{"hidden_act": "tanh_gelu", "norm_place": "pre", "parallel_block": false, "beta2": 0.99, "max_grad_norm": 1.0, "decay_shape": "linear", "max_seq_len": 512, "max_steps": 5100}
Each number is 200 + 40 x the weight over the matrix's rms, rounded and kept within 0 to 999. Layers, rows and columns count from 0.

# layer 14 MLP down (transposed), 960x320, rms 0.0723, rows 747-796, columns 288-319
299,170,212,204,291,195,186,183,150,260,224,151,249,212,229,203,186,160,190,236,168,210,197,205,250,182,200,195,191,152,244,165
305,180,154,209,234,124,162,199,207,300,258,227,215,224,169,259,149,193,200,191,121,207,223,262,176,197,254,172,190,160,121,228
179,200,149,211,213,218,243,159,223,177,226,155,198,166,207,138,201,230,212,234,229,218,194,198,176,179,229,214,266,189,193,162
279,309,303,231,225,189,163,249,157,230,262,255,180,242,134,192,166,260,258,230,168,196,174,135,204,211,277,214,178,179,179,180
189,199,215,210,235,170,189,207,208,161,220,250,193,224,274,200,200,177,199,185,284,227,227,165,230,219,217,243,131,196,228,250
261,187,200,204,87,204,216,228,227,169,240,222,127,224,254,176,196,253,233,203,173,230,253,178,260,213,215,191,148,297,178,130
226,222,296,180,225,158,251,195,137,195,154,181,236,216,261,189,189,145,208,230,227,142,180,228,227,288,187,174,220,289,207,177
239,220,210,123,190,141,260,162,180,206,207,239,185,216,120,209,143,184,198,214,184,139,169,198,250,191,181,324,274,229,182,143
175,200,248,202,256,203,119,187,207,220,166,218,166,232,140,127,206,154,165,221,192,118,255,258,195,231,234,279,173,222,178,234
193,222,258,212,235,152,210,177,224,256,219,214,213,195,188,191,155,136,222,201,275,176,221,197,140,240,181,207,157,201,188,163
165,196,175,235,260,180,200,186,184,257,185,238,129,201,347,210,251,182,253,169,146,161,252,189,317,223,161,145,160,152,206,132
186,262,150,206,232,262,164,248,226,175,222,208,160,201,213,187,192,209,276,227,217,236,169,258,227,154,212,171,219,201,221,217
206,166,210,176,220,193,283,170,190,278,145,211,171,207,208,154,231,157,227,222,160,176,222,148,202,234,197,204,203,236,258,188
232,195,197,221,275,239,223,212,259,250,188,213,208,210,188,188,120,227,205,271,165,268,194,164,142,181,266,208,133,144,242,200
217,264,218,156,251,257,137,184,221,179,152,129,253,175,257,173,194,272,209,161,227,185,240,177,186,198,224,236,177,210,202,230
231,254,190,218,200,244,182,165,239,191,226,171,248,179,207,161,191,151,297,236,257,278,183,188,194,155,167,187,215,238,251,236
247,234,181,227,167,182,240,205,249,189,248,182,130,226,227,179,238,208,237,185,201,205,176,201,252,200,184,206,217,229,190,205
182,148,158,179,236,136,168,201,268,170,135,208,174,266,194,181,229,275,174,234,247,235,145,201,237,200,160,217,185,213,230,258
131,204,101,190,197,222,166,179,183,176,213,194,202,202,192,222,215,256,196,311,168,237,239,159,225,113,207,239,249,246,231,177
149,229,199,195,165,251,200,200,255,217,203,213,254,222,286,270,231,160,214,221,177,146,180,191,190,211,262,249,214,214,182,239
244,149,196,149,191,214,249,206,196,206,199,240,185,152,207,186,223,232,161,195,172,145,227,147,261,241,229,262,225,218,239,184
173,205,240,241,215,206,251,143,222,242,207,158,131,197,217,180,204,201,258,229,223,129,189,134,149,284,282,234,148,233,242,272
176,221,239,212,278,184,230,242,277,124,246,197,199,185,179,255,132,213,184,255,185,161,150,270,248,134,190,173,197,288,165,270
165,129,258,208,244,130,177,168,229,144,204,234,156,209,232,192,239,141,209,92,233,211,247,203,188,229,176,258,217,167,173,186
191,175,217,261,201,169,209,164,207,230,172,195,173,195,230,140,287,150,155,208,125,162,190,248,249,255,156,175,214,234,191,166
242,234,131,231,192,194,190,171,180,171,291,250,208,190,217,202,190,186,259,231,179,229,260,221,146,101,161,202,214,231,166,124
174,181,218,223,170,249,246,141,246,179,130,216,210,237,219,170,233,203,202,233,213,209,216,211,201,216,215,234,236,199,197,210
221,199,207,192,280,203,227,264,243,199,204,163,206,155,195,152,184,186,222,193,254,171,215,199,213,145,253,180,158,206,294,168
194,164,201,227,255,228,221,173,209,250,203,263,183,115,143,185,150,170,259,156,245,166,171,217,165,195,286,174,163,167,239,247
230,206,186,251,198,217,228,139,185,178,192,235,169,164,237,172,232,184,219,207,164,183,215,269,248,138,199,154,223,229,210,222
122,174,112,195,172,201,218,169,215,166,225,184,278,232,258,218,206,157,211,251,239,213,205,159,212,157,200,202,145,242,242,223
172,220,209,216,160,206,168,196,263,269,265,212,236,234,219,206,172,212,209,225,218,205,260,194,198,222,263,263,227,185,161,148
199,189,168,177,180,159,175,113,146,235,190,186,166,269,222,231,100,170,182,172,165,234,162,211,209,197,215,169,182,177,145,220
176,267,162,264,184,175,159,245,220,270,167,238,149,233,227,235,196,204,200,234,211,253,244,231,236,232,241,118,161,295,170,209
233,225,195,194,201,202,180,261,116,244,169,206,174,269,126,181,210,186,290,173,205,205,224,183,190,200,264,289,169,167,160,255
209,191,246,226,201,200,208,180,249,175,191,181,269,216,278,164,152,134,187,250,181,191,234,248,263,262,200,263,198,174,144,209
208,172,196,233,233,203,199,221,223,173,266,202,148,216,174,168,229,206,216,159,246,204,223,145,182,188,288,215,173,224,174,221
203,177,226,237,187,207,213,121,247,274,201,269,273,254,161,240,159,181,306,262,169,168,214,135,243,174,247,264,222,221,203,151
254,248,184,217,156,205,176,190,132,153,183,254,169,194,180,187,214,140,173,175,191,253,191,221,95,243,217,156,200,214,208,230
194,259,181,259,130,144,200,176,238,265,247,265,177,224,167,171,169,136,151,186,174,274,213,204,227,213,135,265,215,191,92,227
258,129,181,152,217,266,202,246,121,169,173,157,164,273,129,214,228,227,213,209,264,180,153,224,176,164,170,240,136,190,232,208
178,134,303,243,230,223,205,289,183,266,207,136,182,197,127,202,223,275,202,133,281,214,102,123,227,213,227,203,236,203,132,224
180,184,249,250,194,131,242,192,196,237,188,246,190,244,186,149,177,213,142,204,186,246,197,190,200,167,197,136,194,185,211,197
202,194,218,201,151,139,131,126,261,215,178,144,238,223,195,177,181,173,180,174,189,205,161,212,239,199,222,229,169,227,238,224
248,224,214,208,335,267,140,170,224,149,151,145,208,171,249,188,111,114,190,213,161,227,192,231,140,182,230,220,184,205,237,233
239,176,132,211,228,179,201,273,257,209,243,111,247,120,253,206,252,210,237,189,218,247,144,150,230,159,173,212,267,210,164,123
180,163,117,230,200,236,163,240,165,252,209,221,152,195,230,242,253,218,211,196,133,185,171,229,198,246,196,140,169,195,255,227
137,208,215,151,182,166,201,212,198,219,236,159,201,241,199,137,218,147,224,162,240,189,237,218,181,167,269,232,215,129,205,279
163,255,143,180,217,166,196,193,228,181,253,162,181,237,177,284,225,243,246,129,182,143,201,180,170,185,127,178,218,225,185,225
129,214,225,202,227,244,166,190,212,253,170,212,200,208,50,222,126,194,92,239,155,180,225,184,205,159,259,113,178,216,218,209
# layer 14 MLP up, 960x320, rms 0.0743, rows 748-797, columns 288-319
198,248,153,189,234,205,178,230,211,250,137,263,229,180,237,291,216,90,213,225,194,141,124,217,218,225,197,129,266,213,152,191
208,206,214,218,184,137,172,114,174,221,243,173,288,209,199,220,201,237,180,173,224,170,141,270,193,222,216,235,202,185,181,205
85,66,191,122,268,97,197,147,207,221,174,244,225,135,282,175,139,147,196,205,178,133,234,184,139,199,125,242,162,175,222,242
165,286,192,83,257,156,148,161,224,183,168,190,252,216,247,227,174,129,201,218,295,171,221,162,160,226,222,184,216,175,207,170
212,217,158,139,262,180,191,191,160,235,181,197,254,210,198,276,158,121,184,234,212,150,146,164,197,196,238,224,290,179,193,236
206,257,92,254,170,206,172,154,144,271,193,139,258,135,195,248,244,226,148,203,273,225,169,205,249,232,267,201,324,107,149,222
195,167,173,139,325,210,191,184,200,224,178,268,205,238,240,251,218,191,209,90,180,204,174,207,202,196,104,289,220,143,173,190
195,190,105,158,175,244,158,250,164,183,217,186,247,231,167,182,182,215,202,213,274,190,158,207,90,167,258,226,216,197,219,234
152,221,215,188,194,235,170,115,224,64,155,170,276,168,217,266,206,169,167,211,118,175,193,221,179,209,211,299,261,229,132,175
151,108,190,221,169,271,189,238,110,207,192,217,206,158,190,188,191,191,174,202,235,180,171,193,256,259,220,189,173,207,159,127
105,179,180,167,289,106,262,205,212,120,203,210,185,151,227,215,202,206,133,198,198,121,200,168,109,301,218,244,149,237,196,209
183,189,216,183,161,209,157,150,171,165,198,179,195,257,223,153,203,198,132,207,202,274,237,234,182,214,217,182,211,226,134,143
191,138,196,162,193,180,198,224,182,201,137,232,201,230,231,271,217,120,171,192,193,237,219,280,270,193,150,165,236,249,193,164
249,202,169,256,207,129,183,229,144,226,196,210,160,213,218,201,224,138,121,226,165,134,199,230,228,258,126,212,256,221,129,136
218,186,192,203,162,185,147,186,35,161,118,179,219,257,172,185,189,212,159,251,233,274,196,225,208,178,194,227,166,285,283,234
220,167,183,187,259,182,176,219,166,218,215,157,234,180,157,215,194,243,173,215,237,213,143,129,240,209,260,249,191,188,265,183
148,240,136,175,221,243,275,199,190,231,172,165,219,126,199,221,209,157,121,209,223,150,218,110,213,259,238,240,196,188,143,222
139,130,198,220,217,207,200,158,209,286,216,186,142,159,270,280,217,186,99,204,144,159,280,300,164,235,202,211,230,156,250,195
188,151,177,204,212,224,219,137,103,241,213,170,171,163,203,176,204,213,167,202,233,264,263,215,238,194,243,170,189,224,175,120
158,131,173,199,239,227,160,191,200,165,239,248,271,265,221,186,137,255,127,219,229,256,188,204,191,235,189,135,148,187,211,131
244,122,203,67,168,245,179,169,191,143,212,235,226,243,179,195,152,254,212,210,247,226,166,186,169,175,271,200,241,218,226,259
184,200,206,199,147,199,187,189,107,214,240,256,174,234,187,184,213,191,175,191,282,186,205,170,232,225,244,297,212,178,229,169
147,132,100,185,155,203,172,245,165,228,132,170,176,199,103,222,255,227,201,150,260,251,221,261,164,189,221,191,264,216,174,209
186,222,154,148,179,177,164,123,208,273,223,130,281,242,178,204,157,143,253,239,155,124,179,161,180,171,166,269,161,190,181,250
215,188,154,213,262,166,208,167,179,176,231,273,229,229,293,158,269,228,246,219,151,185,201,171,198,228,232,219,173,133,175,173
198,149,229,159,140,183,205,234,165,189,220,261,216,142,213,237,190,207,153,229,230,236,193,190,94,192,240,163,211,148,188,186
172,225,257,146,272,234,178,182,173,152,163,192,239,294,181,246,156,113,228,215,224,173,210,241,155,151,199,228,241,249,234,182
192,198,162,125,215,181,201,180,191,206,143,198,238,240,236,202,221,179,169,177,179,144,238,251,193,256,183,325,212,217,262,201
256,238,206,133,229,189,189,152,220,209,200,144,247,223,178,208,252,242,218,254,210,156,196,196,168,185,174,226,231,235,201,203
107,206,25,171,244,137,215,141,171,258,168,194,182,231,220,189,201,163,158,220,222,155,152,222,235,207,243,158,154,192,211,262
224,192,150,175,141,186,203,212,176,312,211,154,188,232,224,212,232,123,181,167,177,199,199,225,213,231,126,131,193,222,210,220
189,198,129,154,170,203,170,213,225,255,193,185,197,212,172,248,187,204,210,220,221,188,198,226,177,179,225,200,245,150,217,197
161,73,197,117,219,197,231,113,199,159,143,169,274,186,194,192,232,235,193,221,219,166,243,166,224,208,218,255,243,219,214,207
253,145,212,217,144,239,203,99,172,198,185,231,178,196,179,202,222,185,159,168,247,163,205,147,235,278,307,204,178,222,205,138
175,207,102,204,306,178,209,239,135,238,187,189,250,226,264,297,212,209,228,215,182,186,125,159,183,197,214,228,263,194,183,159
173,205,148,197,182,234,257,155,202,262,159,231,215,222,224,215,188,197,195,217,203,184,230,255,226,152,172,175,215,183,178,153
219,174,226,153,215,182,174,132,183,185,230,197,188,191,214,254,189,124,216,208,194,225,271,261,212,300,168,230,223,195,237,61
213,81,110,222,203,180,163,177,132,254,208,220,172,171,222,297,222,220,187,208,175,157,133,286,167,146,246,161,228,170,192,150
184,206,207,225,212,186,260,150,215,201,187,230,209,125,185,220,194,149,141,258,238,160,230,268,218,212,222,203,252,197,201,166
166,228,179,256,140,152,244,152,174,199,182,264,204,178,234,216,218,154,199,226,209,197,235,189,280,213,160,195,218,230,161,212
260,197,169,121,192,152,241,221,251,215,217,315,256,228,223,200,212,238,219,180,220,230,183,240,172,155,199,221,244,279,197,224
258,171,175,190,254,234,202,208,197,163,211,165,230,231,219,277,213,144,182,220,207,165,201,217,215,228,186,268,191,215,202,212
208,170,164,216,260,268,194,230,103,189,223,187,225,170,187,205,241,215,200,222,218,190,216,187,176,234,200,141,193,191,142,173
239,214,173,224,178,225,220,205,138,160,184,184,214,224,147,189,170,237,139,237,228,238,236,172,234,194,191,226,157,224,197,206
244,209,190,162,102,238,164,179,116,142,126,155,213,230,221,206,192,159,179,191,249,274,230,231,237,179,259,224,206,167,162,156
204,158,55,152,256,239,127,131,98,176,165,271,203,291,283,178,123,181,138,211,187,261,170,204,231,253,222,161,256,196,243,248
188,183,169,219,233,114,263,194,184,161,148,225,192,229,185,222,208,183,209,235,168,156,214,193,198,164,148,213,186,169,185,183
213,213,207,222,162,152,189,161,170,211,162,208,222,227,136,161,254,190,227,231,230,185,212,241,209,202,200,212,236,169,175,220
263,184,147,120,252,167,267,206,160,209,289,261,206,267,289,183,230,203,257,132,191,95,154,211,221,251,172,230,184,200,242,241
223,246,85,195,180,265,193,201,216,179,247,279,201,193,168,152,212,209,167,188,230,167,254,241,214,207,206,176,224,123,222,222